From a checkpoint of a small transformer trained on Wikipedia: LayerNorm before each block.
Each number is 128 + 24 x the weight over the matrix's rms, rounded and kept within 0 to 255. Layers, rows and columns count from 0.

# layer 7 MLP down (transposed), 1536x384, rms 0.0187, rows 1392-1444, columns 256-319
[[130  81 110  60 150  93 103 135 153 152 143 151 138 148 137 133 151 164 128 136 100 100 100 122 143 117 101 142 131 108 125 144 180 115 117 131 120  77 120 118 128 150 138 153 157 114 125 129 130  82 119  99 136 117 131 136 143 117 114 122 122 143 124 153]
 [172 135 146  62 128 118 137 173 142 157 141 121 110 119 152 147 170 141 132 104 129 152 111 134 145 126 106 146 139 111 162 129  87 146 141 137 171 140 154 131 144 137 131 161 145 128 133 154  94 164  52 116 125 124 134  88 144 137 122 126 123 125 122 103]
 [ 88 144 137 143 202 179 149 123 122 155 159 121  70 166  87 147 170 103 125 111 124 132 131 137 126 125 199 151 129 145 180 124 110 165  92 109 160  80 100 102 142 143 123 156  71 129 111 161 123 125 122 144 113 153 167 111 155 137 126 148  63 146 109 129]
 [ 67 105 124 194  73 163 113 128 146 171 128 115 100 117 116 115 146 145 135 135 114 111 146  64  92 117 141 147 148 154 120 139 135 152 139 150 123 133 131 128 137 133 144 118  99 116 150 142 149 112 119 101 131  81 141 130 108 120 164 111  97 123 118 125]
 [142 108 121 131 149 106 129 143 134 152 104 156 128 103 129 177 155 132 118 104 133 136 100 162  96 142 144 104 117 162 133 156 160 120 121 162 109 135 183 189  93 143 115 162 146 112 124 119 135 132 120 105 135 117  98 154 161 119 144 128 108 163 122 157]
 [121 201  70 159 131 139 111 118 136 111 135 142 138 150  88 113 157 134 119 116 143 126 129  90  88 139 164 148 145 158 109 142 140  86 142 131 155 100  98 126 130 138 133 137 156 131 116 142 178 131 126 136 139 114 102 134 207 157 132 135 146 153 144 169]
 [160 148 160 118 110 158 145 105 122  96 160 101  96 109 110 139 105 117 138 151  75 125 113 149  97 121 104 123 172  82 134 105 138  91 181  98 126 117 143 153 126 136 155 131 137 155 146  85 113 144 106 129 155 116 115 126 130 100 164 128 110 151 111 108]
 [168 124 138 114 140 116 106 180 130  95 123 109 111  95 191 145 144 118 123 139 110 148 151 126 133 153 110 109 129  99 103 127 126 155 114 138 148 165 109 118 112 142 110 133 150 101 124 141 156  99 138 105 143  68 134 163 108 126  87 127 138 130  81 135]
 [144 140 170 139 115 116 144 158 108 163 126 135 136 144 127 125 137 148 144 128 121 125 145 109  86 135 145 126 145  60 156  98 163 122 124 124  63 131 142 152  94  94 127 118 113 114 134 113 123 158 142  93 131 137 181 149  98 113 139 162 132 132 121 129]
 [124 146 157 128 106 144 113 120 136  83 150 119 181  98 121 140  94 108 137 109 149  90 130 110 153 122 158 124  72  99 140 110 159 123 170  76 147  98 142 127 148 126 137 157 133 125  93  70 147 121 124 122 119 101 155 141 114 139 147 119  91 153 111 120]
 [108 141 117 137 110 105 134 100 138 146 139 135 119 123 125 146 124 174 133 142 142 141 132 148  82 153 140 131 130  80 109 122 123 159 163 146 143 198 115 110 138 124 159 133 128 156 132  75 103  93 132 117 182 117 114 144 127 117  95 119  94 136 143 134]
 [119 133 126 138 114 127 160 108 110 103 154 128 131  84  75 140  96 115 133 165 133 180  99 154 131 161 116  92 114 169 153 119 110 101 126 113 131 127 110 128 175  96 185 130  97 118  79 155 137 101 135 175 128  83  99 117 151  87 104 159 128 102  95 103]
 [ 61  94 153 169 144 122 133 167 128 119 119 136  96  80 113 167 163 157 116 117 103 158 103 143 147 118 131 123 136 143 187 151 142 111 138 111 129 118 151 129  88 135  93  93 137 153 168 117  92 132  87  97 131 160 116  94  90 134 121 132 127 116 117 162]
 [159 156 151 138 132 119 190 131 158 158 101  90 175 105 102 105 176 118 136 114 140 151 109 155 146 176 139 135 113 152 125 123 110 136 141 129 156 126 119 101 119 101 120 138  80 141 127 149 149  95 114  77 140  91 111 119 103  92 153 136 134 144 118 128]
 [102 117 104 144 140 129 138 131 107 107 156 128 107 118 133 115  89 130 143 136 149  78 146 151 130 137 148 105 145  85 143 117 124 147 124 135 147 128 164 149 135 107 114 145 125  80 146 119  89 125 112 100 151 116 117 143 136 148  86 143 134  81 123 151]
 [115 117 146  84  94 152 123 106 153 136  94 131  85 123 138  79 150  97 112 132  95 105 140 121 142 126 123 138 114 107 169 139 135 126 160 149 144 136  96 109 135 127 140 117 151 143 124 118 137 106 135 160 146  91 159 146 115 124 171 180  96 122 144 115]
 [161  99 135 118  89 143 129 134 100 101 121 112 160 142 146 123 162 161 129 173 101  86 122 154 127 115 102 112 152 130 166 100 122 102 117  69 113 110 134 100 148 156 149 105 136 142 142 114 102 112  89 118 162 122 147 134 137 127 137 109 126 114 164 113]
 [128 104 108 109  69 134 140 124 123 123 139 149 126 110 133 165 110 122 130 158 147 120  69 143 123 119 116 156 106 110 117 108 106 125 111  94 134  96 160 157 125 172 157  91 137 147  75 113 111  99 148 130 140 112 158 119 107 133 140 103 103 138 154 135]
 [122  76  84 181 145 150 194 143 115  97 155 124 139  81 124 107 116 148  80 102 130 124 105  83 180  97 136 125 131 169 126 152 175  83  75 133 141  74 126 123 173 153  91 152 119  64 135 118 162 131 137 183 194 120  99 178 145 108 140 100 149  76 115 120]
 [124 127 120 139 118 142 142 125 163 119 155  92 116 130 137 120 117 124 141  81 105  95 129  85 126 175 129 110 102 107 106 139 119 126 133  92 107 144 105 151 148 115 148 138 121 154 129 177 159 145 123 139 120 167 153  87 154 142 107 101 129 101 108 106]
 [103 123 145 136 140 139 172 129 137 142 173 143 161 137 116 149 181 118 100 155  84 126 114 169 140 133  68 100 144 100 142 146 147 128 151 139  88 114 100 134 166 132  80 123  87 113 172 142 101 141 157 133  93 116 100 114 122 111 153 145 106 125 143 126]
 [ 98 116  91 145 161 159 115 104 127 130 143 132 165 110 131 117 144 130 122 122 147 146 152 166 140 147 136  99 138 167 111 110 144 133 105 173 134 103 144 143 118 155  98 130 121 123 126 131 138 150 110 117 125 157 151  92 110 138 114 126 127 130 143 171]
 [120 152 118 138 137 147 141 133 181 122 170  91 105 117 140 120 106 145 144 125 109 126 114 100 132 138 111 106 110 132 131  65 111 107 127 118  90 124 181 106 141 100 138 147 148 153 125 162 128 111 131 118 108 139 153 141 141 122 111 122 173 102 106 184]
 [149 153 117 120 138 163 142 130 136 136 129 127 114 139 131 130 109 121  89 121 172 135 119 151 102 151 120 152 126 107  95 134 119 140 137 166 138 122  98 139 145 155 123 158 134 123 147 139 135 166 174 117 162 119 105 135 143 132 125 161 121 130 113 130]
 [130 111 134 174 127 120 171 142 155  93 109 189 146  87 150 136 131 137 123 124 124 129 102  79 144 129 102 156 161 111 131 126 119 138 161 135 104 138 139 116 175 148 136 128 110 170 113 107 135 160 109 128 162 122  97 108 162 141 111 135 135 151 153 100]
 [160 140 117 150 129 149 147  90 123 129 110 163 130 120  58 162 132 110 142 135 155 141 131 129 102 125 150 128 106 111 144 163 153 106 108 151 107 120 109 118 117 137 137  90 109 138 139 123 136 113  95  57  96 162 104 132 111  87  85 103  97 150 166 149]
 [134 166 111 153 158 136 143 135 110 129 149  86  91 131 117  95 126 138 144 137 155 162 120 128 170 100 134 132 130 128 136 132 155 140 125 125  93 127 126 117 128 114 141 102 152 113  80 114 138 133 131 123 119 131 101 106  78 121 112 124 125 101 118 140]
 [132  92 163 104 120 104 117 116  76 105 135 101 124  98  81 149 107  93  94  94 224  83 129 142 127 154 100 167 152 129 174 124 103 149 124 162  96 124 157 121 114 128 170 145 153 127 150  99 124 103 123 101 112 108 137 143 131 130 160 131 180 123 117  86]
 [137 129 117 170 153 161 129  98 135 134 112 120  95 150 113 129  98 110 147 116 150 128 101 129 116 145 128 142 124 152  92 103 170 148 101 120 126 131 120 144 138 132 141 147 117 141 164 174 151 118 111 160 144 170 149 134 117 151 134  96 140 135  92  97]
 [165  87  80 124 141 121  93 133  86 125  91 117  94 170 116 120 144  96 113 123 140 135 121 125 113 113  99 106 149 139 124 186  76 156 146 114  82 133 128  91 109 167 172 121 100 119  91 113  97 122 131 121 101 125 107 137 102 130 104 100 103 165 132  82]
 [158 136 139 149 109  94 137  99 148  88 167 175 135 129 121 167 109  96 124 120 129 127 137 114 126 119 107 139 102 118 141 141 165 129 137 177 124 160 142 127 151 132  96 135 117 156 131 122 110 178 135  95 121 133 166 112 161 125 118 116 166 127 132 119]
 [108 135 104 116 133 176 111 129 134 142 156  71 107 119 131 143 142 122 125 133 134 115 106 136  98 142 148 166  96 153 140 128 114 122 112  92 127 144 103  98 140 152 150 150 130 121 151 131 138 139 162 128 107 111 106 128 124 101 136 132 130 129 141 160]
 [143 137 100 177 160 167 107 127 137 129 116 105 119 149 137 164 134 151 139 109 139 108 119 126  64 165 138 152 116 103 152 143 119 118 110 114 135 125  95 129 141 166 119 143 141 157 156 135 137 113 112 123 131 121 124 123 153 139 124 143  75 147 127 148]
 [ 97 145 155 102 120  90 125 119 112 128  99 188 154 149 126 168 106 123 131  72 130 130  96 158 104  75 115 156 113 123 154 160 126 115 117 123 111 147 107 101 146 166 156 130 107 135 102 164 119 124 141 204 122 104 118 145 123 143 141 111 134 117 109 129]
 [147 169 161  95 143 181 148 125 140 173 131 122  75 212 156  76 151 136 120 100  65 156 150 103 154 145 101 151  97 143 100 154 146 114 174 122 143 127 160 133 141 156 134 121 108 159  95 137 133 140 134 101 105 105 148 106  89 103 124 173 162  73 120 155]
 [133 156 179 186 142 153  97 149  83 143  89 145 118 127 127 141 139 131 144 164  61  98 127 152 126 115  93 133 116  98 108  96 107 125 136  41 195  81 181 160 146  95 117 126 115 146 159 167  89 137 142 142 146 157 132 154 118 123 130  61 147 101 149 152]
 [ 95 164 109 104 131 142 152 124 108 127 113 173 140 147 138 133 163 143  53 113 103 136 122 170 148  78 112 118 144 109 164 152  91 132 125 133 133 110 180 106 152 165 141 129 130 146 163 111 134 158 160 148 118 150  96 175  75 161  98 113 151 134 119 122]
 [ 91 167 118 144 119 123 139 100 139 148 128 130 104 121 136 124 147  76 130 132 122 120 117 149 141 130 135  83 155 142 186 104 100 128 139 162 130 153 135 131 146 106 133  91 115 112 151 143 108 139 143 141 112 144  98 131 124 168 134 134 159 111 149 134]
 [136 122 168 186  98  83 140 185 138 132 141  95 132 135 126 150 162 115 113 126 136 165 146 102 106 121  90 124 148 138 112 126 159 148 104 167 149 126 118 171 124 106 125 162 149 110 116 113 184  84  92 158 174 129 115 137  94 143 115 107 124 129  98 143]
 [111 141 126 134 178 145 162 180 148 117 167 177 154 123 105 133 121 131 136 135 141 139 107 113 143 132 119 166 112 122 161 122 132 150 174 122 106 112  96 111 121 106 127 118 136 174 142 135 106 155 150 113 140 157 112 134 108 160 115 143  93 110 117 153]
 [132  85 146 199 124 151 101 163 163 102 122 118 140 124 111 110 107 124 130 123 110 113 146 104 140 133  96  90 112 154 130 151 120 188 119  91 161 141 137 131 115 122 138  86 113 162 121 113 113 102  87 108 122 131 146  71 132  94 209  81 173 130  75 126]
 [155 145 117  78 129 162 132 111  86 127 175 122  95 112 126  88 131 130  96 149 159 106 132 140 119 152 116 174 151 115 142 101 132 105 149 114 175  86 131 158 144 142 126 134  86 103  75 127 128 116  57 183  86 103 114 101 174 105 154  95 162 189 119 121]
 [ 98 157 162 132 115 113 125 162 122 160 134  69 117 150 100 110 163 111 105 112 141 121 140 126 122 152 108 131 146 122  97 126 154 140 140 107 187 121 129 140 116 137 139 177 128 153 137 145 137 118 169 150 143 141 102  87 115 146 128 139 146 118 121 159]
 [106 178 149 138 105 125  95 116 172 123 112 140 105 146 178 130 118 157  74 147 128 134 118 170 119 133 115 154  91 151  92 125 153 148 131 149 124 138 150  95 110 147 141 156 123 130 134 148 185 118 131  93 186  51 108 126 173 144 149 123 108 104 139 114]
 [126 124 161 135 174 149 112 144 120 141 130 118 115  57 136 151 209 127 133  88 126 134 107 129 105 139 146 144 125 166 135 175 114 166 101 134 150 140 115 126 131 114 116 179  95 112 123  97 148 143 158 152 115 129 110 113 150 126 123 111 133 149  76 163]
 [127 134 114 127 127 130 158 124 189 110 187 161 137 162 135 175 166 154 112 133 119 123 162  85  82  86  88 106 191 129  94 126 138 105 148 149 137 148 104 160 142 116  63 145 118  99 140 139 128 103 131 127 116 161 171 131 103 122 154  73 143  92 115 125]
 [129 140  85 120  90 120 130 144 160 126 173  71 123 132  98 136 162 102 101 100 144  92 121 131 143 153 116 138 135 150 123 137 128 117 152 117 120 126 122 153 126 149 116 147 110 129 145 152 127 128 135 151 129 122 154 112 124 132  92 114 128  96 102 127]
 [147 123 160 100 134 133  87 155 147 117 149 111 141 167 115 154 102 152 118 132 173 125 117  98 130 161 134 119 122 105 114 133 126 130 123 122 122  90 144 107 151 159 125 143 111 142 138 106 117 145 136 151 144 136 136 131 114 128 128 144 122 125 146 133]
 [167  99 162 169 113 160  90 147 137 110 132 118 130 138 110 154  97 105 149 119 154 119 141  85 142 122  62 150 152 129 141 127 101 154 110 164 181  87 124 171 141 138 152 154  89 126 104 173 117 109 142 174 117 103 158 116  95 116  88  51 103 152 177 107]
 [145 123 141 132 131 147 146  60 111 125 134 130 135 116 103 136 144 162 115 163 165 135 116 130 126 116 152 182 164  56 130 143 180 147 119 160 153 126 120 120 102 165 148 142 108 166 108 156 138 143  99 140 115 142 123 107 150 129 130 135 174 119 114  78]
 [149 162  96 131 147 157 145 100  95 114 150 110 134 159 161 120  92 144 113 144 143 131 152 121 154 130 140 156 107 149 124 111 124  98 107 128 107 113 193 126 116 131  67 143 122  82 162 123 102 148 107 114 146  62 128 118 108 143 126 124 148 142 118 151]
 [174  90 116  97 112 118 122 161 112  88 104 119 148 142 139 125 143 143 114 164 123 127  97 168 145 101 140  61  96 123 117 106 144 112 166 169  99 116 145 107 113 113 149 140 116 133 136 138 111 125  99 132 152 109 136 174 138 113  87 155 161 129 158  85]
 [157 163 132 149  81 137 113 141 133 165 164 132 134 142  85 144 132 142 128 136  91 164 126 114  80 179 111 140 110 135 128 167 137 125 123 141 126 148  94 142 121 126 136  95 154  79 113 176 147  68 118 137 140 128 149  87 164 118 152 121 143  97 130  94]]
# layer 7 MLP up, 1536x384, rms 0.0708, rows 1393-1444, columns 256-319
[[132 148 147 138 113 128 143 127 115 110  90 144 154 124 128 122  90 127 146 111 150  57 125 142 116 116 142 148 131 136 140 128 125  97 149 100 148 153 121 141  75 108  74 118 149 120 169 117 116 106 152 156  84  79 121 156 158 132 155  98 122  68  98  74]
 [101 114 147 145 152  67 130 140 168 125 147  86 191 131 160 152 115 113 103 114 202 124 159 175 115 123 153  97 103 117  57 133 125 133 154 145 105 136  95 103 122  80 171 140 145  95 143 135 113 137 155 140  62 162 119 134 144  86 159 114 185 113 103 117]
 [153 131 126 106 128  95 122 117 117  84 169 150 116 123  93 158 172 159 166 139 136 114 154 151  88  95 147 136 173  82 110 135 134 126 124 125 146 121 174 110  91 115 105 110 103 126 137  79  90 145 159 145 126 142 118 143 144 120 143 165 140 165 124  87]
 [123 111 162 102 135 114 115  45 134 133 110  90 143 126 117 114 106 156  97 118 113 113 111 101 133 122  84 139 137 137 142 167 121 118 149 119 139 111 122 166 152  95 107 119 165 152 123 134 116 102 118 137 154  95  98 136 134  95 133  62 138 130 153 136]
 [130  95 104 147 149 124 164 134 141 109 145 128 110  99 129 163 166 125 106 186 116 128 127 150 132 105  91 141  75 138 116 121 113 125 104 156  74 138  88 120 121 149 139 130 149 149 120 108 135 143 151 107  88 158 106 106  95 126  88 181 106 106 149  93]
 [130 124 125 215 157  89 142 168 170 113 134 172  97 127 118 132 104 113 147 139 145 162 102 136 139 100  93 106 153 124 104  90 105 164 110 120 131 107 151 114 146 152  88 166 130 145 153 161 103 125 123 167 123  93 104 140 164 109 113 123  86  94 176 118]
 [112 111 130 103 109 144  93 123  66 130 129 144 104 153 125 120 141 125 138 118 136 102 117 128 133 105 123 138 140 128 134 117 127 126 113 164 113 166 100 126 116  95 113 143 129 141 118 126 102 128 140 143 112 141 143 100 160 134 106 139 141 121 142 165]
 [135  98 126 117 162 119 134 167 130 123 151 127 121 145  96 110 123 158 139  73 141  94  99 119  72 145 125 137 125 141 122  73 115 148 139 115 114 156 125  94 110 120 132 138 155 114  94 133 139 111 111 135 110 151 120 112 124 131 134 111 122  96 140 164]
 [114 155  92 125 165 123 137 137 178 113 145 115 118  94 112 119 123 101 110 169 124 133 146  89 118 117 169 117  84 127 100 136 158 107 102 151  97 133 111 142 142 148  78 133 145  91 144 144 134 137 123  79 151 133 133 147 108 130 149 147 128 120 124 124]
 [113 144 114 142 143 160 121 124 117 109 126 111 139 141 123 123 130 140  71 117 127 120  92 144 143 115 106 158 137 117 134 150 145 129 100 148  99 124 144 134 119  93 130 112  87 144 107 133 137 109 131 157 143  89 123 113 142 139 158 115 154  95 118 157]
 [114 112 140 140 153  79 123 102 155 135 139 123 100 124 150 114 124  84 106 138  82  86 164 146 145 101  94 138 130 113 126 119 138 107 108 126 113 146 145 180 105  89 130  81 154 122 142 165 149 158 121  94  88 142 140 155 113 128 140 140 114 129 118  84]
 [ 83 112  95 127 193  93  96 131 127 122 147 161 145 105 136 123 129 145 155  56 168 132 148 102 130  39 150 185 130 142 151 112 164 147 115 121  72  96  86 116 129 138 110 119 137 160  76 178  99 110 150 142  91 111  94 145 118 122  90 112 128 103 110 123]
 [123 130 120 152 125  77  92 133 110 114 121 174 102 211 113 156 124 162  74 130 139 137 150  94 153 102 142  82  83 135 124 133 176 114 143 106 153 117 104 167 140 163 126 143 145 134 151 109 124 162 118 182 129  91 119 158 152 121  89 145 137 167 164 108]
 [123 124 100 150 146 139  74 133 129 117 154 138 144 116 131 143  98 138 125 144 140 115 127 146 143 131 128  99 120 125 128 131 130 140 123 133 146 167 106 142 113 107 124 146 164  89 118  92 208 140 129 114 105 117 136 102 123 106 148 181 160 171 139 115]
 [102  79 166 152 114  70  97 118 131 117 156 168 109 133 152 143 155 125 129 157 201 141 107 162 166 149 126  85 149 132 142 142  93 159 104  70  89  83 130 116 110 117 120 168 148 155 180 136 134  96 115 105 101  76 145 127  91 133 150 135 162 113 141  87]
 [129 155 108 103 129  96 100 116 107 148 137  92 144 143  89  98 134 135 128 116 155  92 132 155  97 122 168 164 131 163 115 126 102 140 162 134 101 111 136 158 157  80 119  74 142  88  88 141 132  78 151 180 146 124  74  84 119 145 129 137 137 139 145 117]
 [ 94 112 117 160 111 101 114 164 149 176 126 142  88 113 123 126 130 132 170 116 168 130 151 119  95 121 143 112 147 153 136 131 126 163 145 129 151 120  87 131 110 119  98 112 116 135 126 148 180 122 156 142 123 143  96  97 119 168 120 170 117 128 144 112]
 [139  94 104 109 135 149 141 105 155  80 138 106  99 104  85 130 167 130 149 168 134  89 137 108 143  69 104 156 150 156 157  83 113 156 120 192 128 148 157 152 111  84 115 106 148 124 133 136  82 153 119 125  83 108 138 105 153 135 147 111 176 182 105 139]
 [125 157 153 129 153 140 127 129 151 138 142 113 124 161  86 145 137 151 136 144 146 142 121 110 119  78 137 129 138 101  95 158 146 118 121 140 164 151 143  73 127 125 152 146 148 101 147 116 132 109 128 121 177 122 177 116 113 138 105 134  95 139 132 105]
 [190 106 152 106  97 113 135  94  87 143 117 112 145  87 145 125 110  95  95 138 148 142 144 102  97 133 100 142 149 161 158 164 119 170 115 121 124 108  93 145 106 175 113 144 146 162 109 140 107  99 138  96 195  93 171 115 134  83 137 124 131 144  90 139]
 [117 150 132 150 107 112  94 116 131 131 113 150 116 138 134 138 153 135 128 135 136 159 143 150 135  81 111 128 105 143 126 165 124 118 111 135 117 129 161 121 141 157 111 142 114 159 166 143  96 144 116  91 131 127 168 129 120 122 129 128 137 105 110 139]
 [132 100 118  87 107 103  96 147 128 114 117 114 119 107 127 136 103 136 150 124 140 137 103 159 184 108  92 130 126 151 111 133  86 101  92 118  85 157 154 108 111 141 125 136 116 185 104  97 133 128 118  85 125  69 121 133 128 134 135 119 117 136 131 130]
 [156 107 109 119 146  95 130 150 155 147 130 117 127 123 125 134 155 101 133 138 136 116 142 118 109  98 131 138 123 140 142 155 114 139 115 117  96 164 101 151 154 115 123 131  77 132 125 106  67 121 136 112 126 159 148 120 111  94 111 132 140 124 143 119]
 [125 116 114 133 132 114 100 113 116 108 131 109 128 115 171 123 145 127 152 142 142 118 130 111 128 125 141 150 157  95 126 128 119 113 134 147 112 139 111 135  96 124 151 130 146 129 135 116 146  91 165 126 125 136 151  97  96 126  94 135 100 119 140 146]
 [115 139 154 108 142 119  86 115 157 121 116  90 129 113 146 157 152 122 156  92  56 109 103 137 111  96 122  93 172 112 157 152 117 104 172 150 146 117 137 134  95 127 146 180  93 149 158 147 127 128 126 160 139 123 144 135 209 164 172 111 135 128 104 117]
 [137  88 135 148 118 107 118 118 132 151 110 138 120 128 132 107  82  85 146  99 106 107 150 154 112 122 100  99 175 123 161 130 103  94 144 146 131 120 129 147 131 122 120 144 115 110 140 139 117 166 134 129 136 134 104 164 152 135 105 140 150 139 121 148]
 [160 136  95  94 112 112 130 145 155  87  93 121 164 133 132 119  98 164 165 135 155 129 216 155 126 128 163 109 120 100 120 160 136 131 140 140 185  91 143 148  76 131 126 112 143 119 143 157 124 171 114 122 119 137 153 109 109 115 121 113 133  78  99 184]
 [116 146  94 108 116 121 100 148 126 147 136 103 144 100 133  65 118 146 129  84 126 118 113 137 141 160 114 152 152 120 111 127  87 116  97 135 130 125 116 146 104 154 119  97 156 129 150 119  96 141 111 104 150 162 123 112 135 134 112 126 133 127 128 136]
 [ 70 131 132 124 119 117 132 112 126 107 100 131 150 100 140 174 138 147 118  87 151 159 114 104 114  90 132 141 119 114 150  77 153 135 107 152 105 101 167 120 138 130 127 145  85 153 112 140 159 119 147 157  99 103 149 108  80 115 105 131 109 108 110 115]
 [103 130 117 123 142 141 184 118  83 105 113 116 123  98 110 144 134 140 161 144 138 171 122 114 149 147 121 157 148 142 103 124 130 157 116 147 122 151  79 161 156  81 121 142 146 126 136  95 136  95 144 174 135 179 118 164 164 100 122 139 166 100 151 112]
 [147 101 144 113  86  98 129 102 161  94  81 133 166 127 122 102 120 149  88 132 121  86 121 136 139 156 116 121 154 135 153 133 108 148 134 131 156  90 105 129 129 119 104 138 154 121  93 127 123 107 119 145 138 141 138 157  93 166 141 143 125 118 141  94]
 [105  86 176  88 147 133 108  89 153 148 142 110 119 119 102 133 141 150 130 160  90 154  90 170 118 138 152 107  92 161 122 162 142 153 121 135 143 121 105 146 132 130 121 126 135 100 103 119 161 148 128 123 131 130 120 148 120  95  92 132 116 145 129 153]
 [107 164  94 128 134 145 119 138 136 101 124  98 120 137 157 147 131 139  92 159 141 144 140 126 139 129 175 130 140 118 160  94 146 124 104 137 105 137 161 127  87 124 113 119 155 143 121 163 130 138 166 143 125 142 151 129 117 135 121 130 126 159  92 111]
 [134 121 110 123 132 107 127 147  89  82 168 133 101 131  92 155 105 114 141 100 143 128 170 120 151 129 179 103  99 122 125 123 124 148 139 141  92 127 134 114 121 144 136 154 155 110 153 146  98 142 112 118 143 133 101 117 185 138 123 167  92 116 159  79]
 [ 69 141  89 104 129  90  85 127 130  83 117  71 154 107 128 131 111 116 134 136 176 121 123 136 185 132 128  91 188 150 153 133 110 135  76 213  82 120 139 100  98 115 123 153 146  87 155 172 120 138 144 149  97 126 124  93  95  92 155 112 154 104 143 121]
 [159 105 134 104 150 143 100 155 155 146 109 100 139 147 169 131 117 112 120 129 162 145 139 126 114  54 112 157 151 108 152 118 116  71 109 140 146 132 100 111 113 118 173 179 128 127 115  88 156 156 142 102  79 129 143  80 131 115 155 137 123 162 115 123]
 [146 111 100 111  73  98 146 122 135 140 107 109 125 110 121  92 121 113 137 111 124 100 128 150 155 100 106 167 103 106 121 102 122 150 158 108 106 119 112 141 136  89 108 129 125 146 116  98  80 158 131 115 108 121 143 126 135 119 125 135 134 115  97 136]
 [108  90 116 103 139 151 123 130 122 133 132  70 104 139 140 119  86 118  99  91 130  63 124 183 112 185 136 129 147 104 164 120 166  68 107 170 168 108  89 105 129 157 165 155 147  77 177 123 135 128 135  88  83 164 100 109 148 164 162 160 117  92  76 144]
 [125 125 116 144  98 131  95 105 143  96  90 129 135 103 124 154 149 114 166 163 155 139 135 126 136 115  98 142  99 148 153 150 167 134  80  74 109 106 108 122 128 100 114 132 156 150 125 129 146 147 136 116 137  83 179 129 107 158 143 132 112 122  79 155]
 [131 105 131 133 124  98 170 139  89 120 152 125 149 171 138 157 137 114 182 132 118 166  96 147 178  81 145 131 125 136 150 129 160  69 164  97 121 182 129 143 158 122  68 142 148  57 166 165 100  85 165 142  90 142 125 180 158 178  81 159 142 109 135  39]
 [142 176 165 121  82 102 137 145  55  86 202 140 139 101 131 148 148 105 126 126 123 116 102 124 115 139 136 156 140  99 132 120 117 137  86 117 155 121 132 101 123 136 111  94 117 115 112  80 120 113 147 109 124 117 151 118 142 118  99  88 126 105 176 133]
 [136 141 130 102 120 159 124 137 133 131 124 136 108 117 145 160 141 133 167 110 156 121  93 141  84 105 142 100 130 143 150 154 143 131  90 135 106 118 126 117 140 100 128 150 160 152 179 119 131 154 128 137 153 164 149 136 115 127 120 151 112 123 143  93]
 [131 139  84 109 158 127 150 182 131 100 137  76  66  94 168 158 142 110 164  86 115 128 143 128 112 161 115 113 171 112 126 144 146 162  95 103 148 110 151 122 150 171 135 144  74 161 129 178  93 137 154 121 131 178 155 142 149  72 136 104 139 150 130 146]
 [116 115 103 123 128  66 132 140 149 110  93 140 118 115 118 112 177 135 151 120 130 120 116 104 106 133 150 139 138 137 139 131 196 148 148 142 179 116 121 151 156 109 118 151 112 151 124 139  90 115 119 141 131  94 143 123 117 144 179 121 161 105 151 114]
 [ 97 110  99 143 104 109 100 144 137  99 107 141 135 113 127 118 124 105 100 145 150 156 147 137 172 104 155  98  72 161  75 136 155 145 134 116 136 144 118 112 160 176 144 167 124 144 103 119 118 136 136 128 122 128 111 117 109  99 125 144 120 162 143 142]
 [116 103 146 162 120 114  96 100 147 153 143 136 105 129  95 136 131 153 128 106 147 146 116 156 114 132 117 135 170 145 119 145 124 139 125 119 103 128 154 121 138  86 142 122 126 132 110 113 143 154 139 131 127 129 131 141 104 139  94 132 153 163 129 108]
 [153 130 119 131 137 141 117 155 125 142 106 145  73 106 151 129 130 107 104 125 138 123 129 101 100 121 122 135 149 119 153 115 164 128 137 147 125 165 103 113 140 118 125 135 127 120 137 169 102 162 113 122 135 127 129 121 148 137 133 114 108 116 120 118]
 [175 159 113 119 173  98  75 127 111  97 118 118 119  87 157  99 109 192 181  90 187 170 123 132 116 103 151 144 103 119  93 127 144 128 155 151 125 127  90 151  98  88 164 145 125 156 175 126 123 132  93  84  98 141 142 119 143 112 148  77  67 130 130 130]
 [133 112  98 107 148 111 147 146 134  98 125 148 148  81 107 149 122 139 130 170 115 116 130 130 131 105 119  90 126 135 122 162 119 141 138  60 138 157 122 157  95 121 118 104 157 117 102 127 142 109 155 101 158 138 155 159 103 124 130 141 138 101 123 124]
 [121 161 117 154 148 166 128 169 146 172 111 126 152 125 104 112  85 101 146 138 134 125 121 139 151 165 113 121 121 168  96 149 112 104 103 102 115 127 130  99 133 126 137 150 120 140 147 102 156 130 112 136 139  77  92 146  75 111 108 119 102  96 148 115]
 [124 148 126 135 104 130 145  90  95 118 129 141 128 122 121 134 121 137 157 122 145  86 148 100 129 103 112 149 169 173 129 133  98 102 105 103 172 110 105 119 139 111 120 113 131 142 102 154 114 117 123 126 158 125 120 112 120 146 183 124 130 143 150 128]
 [122 153  70 164 114 142 124 160 168 143 116 140 103 137 127 121 100 135 126 109 119 113 106 130 127 157 143  94 158 122 130 124 147 136 113  98 137 152 124 127 102 101  97 166 102 101 115 147 156 140 182 111 129 167 137 141 115 171 110 106 130 155 103 145]]